config = dict(
    n_head=3,
    activation='swiglu',
    norm_place='pre',
    parallel_block=False,
    init='normal',
    optimizer='soap_variant',
    weight_decay=0.087,
    schedule='wsd',
)
Each number is 500 + 25 x the weight over its row's rms, rounded and kept within 0 to 999. Layers, rows and columns count from 0. Numbers have three digits each. The size before them is the row's rms in percent of the matrix's.

# layer 8 MLP down (transposed), 384x192, rms 0.195, rows 199-210, columns 0-191
103:504485554553494474502475539497501491534530495512410530513470526505537503492500535488501511462482533537481511481515496484515460516505512485471484500517509488518506524494499544480479504467507517542528524485558479507510486491541495538554460533447489480495496495493506473517502487498499473523514524551540530459487462517492484455492513547497460476510504510489504494514483526479535460548504511496493547478491503496542488513477492466518503512488499512491499494498545514522507487509482459460475541478495471469463497458506496501465520529528514519483513516477511521472479515492495434481
107:487498469489449497495514465476543507489494498460492518468544504460531489542550544485489509476497499515509481483476498503508464485482466477558488494473503546531478503492511518520521490437485511496485505490541500491492531515520469470484511460459531492516526500512494523528482477479478482516524515512483486552456514472497555491506460532487524540492530483506477504522478504437491501475494555503503525507544499482490433506493529526489443489506489543484463490530517462495467477468515493541503507503528498488519506497542483516523501521500518457490470490513539463477500475512527494531
103:460540546489509542484498481466549504513431504483462461484494522512474524494483506455487475546511498531482510533501528524464543482544505489479471484466480534486485513484449514480478482540487497502509514507477517498499486481535500527496467527525503525554487507491464474495414510485512507500485529486485463462499509471473515537537517531497479482488502483509501517450528533532507504512465507525535478493482534505504535487491544496489455497543483507523488511476471501467523519471525545534526501507482488544471488502454501476482491483505519498511538490455484481487475502489513512490
102:475485482538483506481491516490514493491522481464543482485527511494504472475518495503483453521517557502499510479495489510513488519512546493560513484493453530517481451528534468514480548528518560473531492503478492480532455495492514506477517479482469521433506516488481484491505483479483502480555489523518481476511520527504514516529563501459457515492509507518459488512506523485452539499525489511508517480453478479492515515557464503439489512498468520465493481471484539485497547490484488446500506486512477528550484510518485500477507523520502469488498514489466478490498551469510484512
099:466527559477484480528471508487487482530498499496489487515486519487506502491507545502520545500503458508479472501493482469504537512486507456538484504472536464501520466491498506485488495533519527497509554483487475517499537476492534491496500526478466492480518509461539529525522473494463489509498492486508534492507443525478503526487493511534514473453551518452517483519484507506525485476524532475484511499544497485504443538477527536539530534543469489477511452502475518554491487482462531520519452531528488477444515457467513446492503517495478498530493495474518521503486527475487469489
101:505553494455543470505502517480486528494529520497492454496502482531541505505527518471539481483471505522520509464517511531502477483496511502495502490480505486537509513481466495460501448517469515507484506482460502515535533478515484469456469453509497527505467464494482530479542522482473481530514457514545525485477438501470521518492505463503512511500519528523511439479446514518496473544470545477472493494531477527522519520486494458491458530515503493491498483478521525518482489519493485538465515513480529514492516528513476506505528546493483503526483521516538547500527497501523436460
102:529536493489482537524459465468526547504531519525471477528466535495490486520529486503486495465485490523471511464500476506509459513491517485492524509462467504474503534506519516487452499501501499487493505500478468530531454479500485446490464484450508495480513499510505473538474439493498531512480491516521529455502482512503514487476506520539510513558522550534491507475516484484545496491521554464458474508531501490512479448491520506477488572524516514445482518524539492498500456515493499524539530533507514535518489510506487476492530483478528504518485518473456551490517506504489483511
099:467467533509505493493479511527476523478489501483494490547523470464524535516518524513500504501528464501477486494539473482485477499485491499502487559491520467487492517498501526526468538459474493481486503534516516529501495498537488494585524498534502479543534518520523514505518496467515487503520512464512462522524475498524504485450503517506462516527550506482464541500489506489504484502486534473446519482526557477475498526494520523518494494491466490508472533492493466452506523498476484535451506483487482501483548505470502487520483516470499486544495482499559440453497540519533552500
100:536484488522482490535514439466535505442518486509465493455468471530498554483476536520490471514491497550513503492497473484492476519500570480499494444479517435515527495478537466523499469477480493469495502511494506478493518545479491523499473497463498482504506498525482512479530484511478512454521516532522506489520519494463524437516550515432499511511448492531481504518456523477523500470512481468481466483493514512482484512513490497484502478519582518450489519461481527499531493522483498513508520486511500491476491503453482481506475493491484485484507501475477494488490509477522478508
094:499521487462468494497496490480478525505514480538496500465506495514532474503468466494481507485495478493534504513493462527487506469459502512515562471519536515437466540472508470500477480474454497495493515495486521495479515516497501502476518511468484521472493495500494555462509483504522530475530471496470496495526520494469515539469527507487480492495510534520529545525499472485501506481464502531487484522483509489500506494518490517505549481516518454477522474539576521521483497521461516471509451523456485524466500561513481543531444489491564496469496489567464496499499511497524475527
114:492514512523554468506462526497543485525568495507539574474488523490481489484500506507490531542461534463470509489534488515504508470513501439473513484509479520505504468526499494498504502482502491462499445499508503513486543530514532538465459539494513530497517469445495525492501499526481502462495531522459511494552521501486460490461525524502529492491515504530513501522446497470496489513527489501485465546525513514499489489487540526438473494498489483504520489538535502501539485507511479507495475485491503483529489540536494514491463471541508531511504525494472465512560485485491499483
104:536498474536494484505503510497518493488504488519479447493494485527474461499485513495511541453516517453548468480515530518492467462479487505502481533475507529502501520540522534497506520497500478524452497412535513487492518456493500477450510486516508523493546489490482514541496495499525501473482484529567557470498467518499472490470498495500511505522512508494472507514479498477505497505538493505512482457528505495484498534544517456509549472491480490491508505451482447500508513492509435478488491526503517513514524477496504485445512536536489491527527477544496517449517471513467539495
# layer 8 MLP gate, 384x192, rms 0.221, rows 200-210, columns 0-191
114:558553463491511471485506499493476513456510502498500493464501490497447498482539504522484473476504490483486474488441512521539504529518511478483547511514505467523546522532502504493479494494520483472488504514511514547487484457475496601471502505535488474503474523486464487497543517465489487507505499486518517500497521521511482484473484519457491554532501452481456477518498514496485501444504516526498494529499450520529486465557534498498500536519454478494508508438504530516505515499501483454507512503531524482485519498477490512491533508523482514479486525463487479477505549540486497506
104:462540497485461488472488512506547493515496532450518473500545555515538492490488497484510504495547490506482518499487518473532518481515492547493498483482464475553496487502449558525507469488512571500513471527505561489487509521529496475502509477465499463514480533502516539484489523524491464476504481473515501467517514482470499514461495486483514493526489469504576533484489461508527482535486531481529519507526470475531467485498504504476524515520488485528485505500491494532513512526532528503528537469442499525496518502497483503472506487499523468512489516505471483494474426466499491534
105:447464478488473477536519539440510531494502461472520513488451441459522487472526453487470453492512515532488473546517491484486505502548478503512531498506519506493505489552521463517518563488527509473493498479459533503513493482509470497429479492487500489511502486518515511496497518502508510537533522494536473518504533489528501494491523446534507513473497537564515489535493520498469496484488493492526503518505468454538490497520482515501501516506482507489498509498528499530530566472541485495471536487507532483519516498476550523505511509565491510514496503510494475521523476513510480497
102:487532544532517475513471442474500532464515493500494474473497483547495546487481456490536542527522499463504516555523531488491520524525517453530488461497528525511504485493512473532514496452505516525527488514465503474489516496489521523485516502487493493517510494517476494510497521517495510514494465489465516513521560509510472500479505507499503506480476498503460531496499520512551456519510496466474489503454478480529476500510502465499495471497442556530483506515479521466509471439481458486486485471530502493545508542470538578555488505483474493526498496514497507533475526513529515493
110:504494522452470490499528504518473464489475479481533492503506475494447509497516570450486532486510466467484516491534488486527484502506501551487493523485512492485523477527504482503534447507514537499467522504431500499480516499513500504519460473488475522491496485448511503487475461463500526503532484531455476482482483483508522517478497508516498478498473485479528507517487500536524528516478467500527521543466508494506493485492515488503476485538466464554473477510454510489473493458506524528530537520509439450522472500486464492478476519541500511514484528517458530555466457475492487508
092:529535493524473484497460504431477526493520471544477489530479544501484499471480483507505508544557518504505493515473486521495478471519488584478542502527489512526526505532482562488509496531459482494498512457534473510524506493501499481499497506441539520481501529500552501523495487449490505492510491493490491505518512518484534474493490502487499507540515528498484535509456481491480546494509538503540550495482497458543494508501460508475509536472494519482471495499452524508450524541477480501491493516506475491516494489485519505495461495539471511523522530470480514481510504515468549540
095:486507508485520471465523488512487540535567544526491527502498494499504542495514521517509507503469502546488543505480473446518501501497501430466483526494537486500491505532491517536503492469425514466501515519471532495514523514476479505521463534500514473494521498525492461510538492502487454511532515472569490525491498537520520470483506495436487500497499484484425529464490510507504485508492519513486516509550496494481516534484544515506531475514480472504475501511490465481468500491475539486471510475514502523562521477485547495511481489487481526485467489518524479460509496526479475501
092:507489515502542540474503483522480527547470509510485520539475486468487520468478500540508505458499478518477497502503542484478477488464476490511499504526510488510514503513481541528473520511530511492513497502528481481527464540464471504504508541421504474482492506482478505518446512487499469484476492481497500499495533530511500511477518510514476511458498492492516484524474501504524494489516553488521499558506495499503545506463492515531509540539484494501521507551578463486585538469496491496484479534503508539484509550490501461492470489512524578513515461493534493524510480509504504494
091:500461496500497441520498504498476486469524522494539500508539525485474485507532514456482482513526508489480536521521455525480502512510514513538519476506535498472463485535513455500488526446502497466502475513471523490505490475486487490500482475511490524460502481436524519514508505490495502445478521492478504535452474497507530483570487491513494457541502459473499569480505529549518513495485448493496503508512487477481510474512525505526519513506491522552532479463502505457526453462452501526511506490524497541506507495548513490481516505505489547522500536482459467530505514545486514499
100:531496488475436489456520501477426491472543483520453482530530528493521488488513520452442484443491509507452531495539570503467491556561537493501517508518522521464532510506503498497515518536496547483507488518497536501460510486514473547508490513456525491486522525513507502493513514486464547515520504482504552499501507518511509496503484534499487505514495468504489544514508504528476498490497493541509523503499513530509506521495501482494498512522474502468488512533463483485512517493499541457489526490494517512498488479493507535501480484504495476532504465494565520517493512528461521438
107:498452493522470461474481486522509493513488522538479557491501500486504503483514515513467464496448513507524514488509507497487506545512437463470548509486509464508541525532503498463520521534477458477465502551538493510511520524486536501484503474488509463519518543473506493495476524514523518529482496509523504525507532522497510519500464493489492489489504499501491488525517502462479463486474550517509477498475527515482489529488521510496511541490418507513460439465494525540562500490470545465488494505516488538508482492508445472510456498466532511509456533519490492527490538492504497505
# layer 8 MLP up, 384x192, rms 0.209, rows 200-210, columns 0-191
101:454521469492517526511519500476467513541556525498493548525521469501474532504473532500485459520539487523515517473501512504489515489527507519499507549535495503472578495521469505565531492452541511501537475521517510485548528460489467472500467488502505525524535511525489505473476518494529500515486500489493485458502481540498504493484523484500476491507489536490537504537551496479494499513493507520475487509519502450514532459532485500495508513478472481500507490523467522520510479486528488504524468473465527489484517459534549483482501479491457495527497547479519523530451493557507483464
102:497531527484474490481516491527499500539457506434537487470518487505534533477516485530519493551494520498507497544478498509477488462467532436498494501463508545484484504529506512516497473506506498522508494500475512481531517470520555515430541498475515494473506538531490528473510482513474544527463486483528453538504496461525480468519510503465490498472518501470486523482542522522440518501462481478495503479493508486497485514542479445515535532510536506529477452495517499508521500446478499452493472506508524520534509477506478514494524466518480475536492469486505508490477489533508501484
105:491497519450525462495471437534515469492485478538500511503475491524460504564496502488505483535497478500508448496505518502517477456556473498507520511494487499465530467488486480511515475450520509506478483528529519523512513483481520489457488469498482492503449511486451517510494479505505462497474488508499504505533428497538490480571483519481514500533490504546496496532478505506508543519478479515496492481530512500516518461495519496518547517487525539500442494529483503462532470499506461503489484486518495481504530484505539507531498489534532489477491475534551475500509454451471508534
099:503510509498469515545495485476490503552560486515555497512476501463483511501492481508524536496512461503514556491464489511525537504523487494498487512520501533570510524484511489520509519543500522459523537527477466488467521506505519504471473496491547480482519498512495456501495472504495485521524538513509474477510487493504497489492484458521559491486530541469488450477517487515518561504489513520528470524504485528491458525518481480504512510524503448503528463542486508523455512513498498508504489514441489465533438482488493502488524510484500491491471484465522492501485533531444558483
109:495445472486494536523511497529506506521474455501463515484477471499511425516536511470472475489545483514495516547545504499498481510513510560533555501530477505482459506511517503534494495457522479485529532495476507542464478497551490478500476538493478542501513510501496503494492495493517505497495486551538505544486526487476452505528513502504558489504496493479545469524532479513491483529502549551534475503518470530458516513512508504533547508481502538517503507474494480496493455491524481511535496529494496522488513504506474504517440527522474496497500500551512490469512495477503496549
092:504496511502490471488451463471500535494535493428488554497453516496502519525515438494512477525479528526505454503493525494509496461459483481511532498485476511520496513521530532492505503527492482495502522480476484538495482514455519467513480455516460501484519467502497519509461510502528477513461565487477531464479547472517469484513498512458475469463512495512462543481519523537495495488487526453481479465524491513509501540477516479511523540501476523504526493486455484500506504518511493519472535483476470540449523476516465502472519467525503514473463504530479478486478523522455486499
096:516520511512517533482550504536544493513520497506470492500479507520502510509463452516527535495512503514495507497486462501520502502530491496507508515520507578474549524525506497494495486504529533511457515509536519473480501511468519433482505513489436522521501493461500510474522494533504479546509502484450502525505552464513462526540455523494495497507557492484515499518484503519507479555497534482502543511503455548520486487498455501506540480455492494523538468490442483482475466497487513492520499495506533514474511498523568505517499508519524504471519522539524481487473482504494459516
098:499529524512483510487483493488524473515514492466520486524530486484529515548469542541473497466484505493475509494507495508506488495483492470500472482503500526471537506510481526523474536495488506511498510495460510458516470475555561505500461495481522511502435490459519542513523563523467466500526508499446478510499505529518539534525501491522490472461498479526461485504458479492524480520483475545499534506470482495515486494470519522529469522505520498528471476494507519508508512424510492499461497515478504524460501449517472514469505438457529497507534534494494501543455458513503507496
096:490524496464519511459476474491497506504466461476502486495515508477537502522469480522496469512490481518538523467486479492541463498491504537462495497441517510477456472508507541528464513533484505544467529488524542525480503476537471512562496538492532514523478539546524463517525513499469491525512487496503470488501492516520519517452455468476477523477482514456460466483491490486526505514495538519517492532495517518507504500527483498508488457497538424483505479552514516497513488452517505500500513466495467511501493487491492520500493482444505489481502510523495460495469524461461557479
106:455505499455478490506569509441492472534473502461477453529535489503515470489503468456509484470500479523507501485497514498481517538520475542510519516501510500466532486525515466465493510529504489553509512480508537499558475497518457501522482528513489463530488505517502463509477479534497514498529459459539485533500528488480490482513457476493475520484466477492511516516538496501525509497442455514543502464476519460477537501538468472518494537518485528514462516476514482511513498504525525471448476529560513478530482493495469488498491510500492489467495510477467483475518475490525500505
101:522514525484487534511523471494463496495506500481490510535497465534549490499488524482506497508489494503477542521518509502522514461500496455500497480527539503531505499494495492495498513486567519451484499487499488451467565513513478467502508488483472472479522491529492486489444542506499504462499495502490524555523471516496553497492500534520507491499492478491490534487481550510521529456476470504514512477502490542468492456501497456537462471542480527489521529502474476479502490535518487492471496446455504514538523545473551496519470503562507477455521517500464518518513514534520456492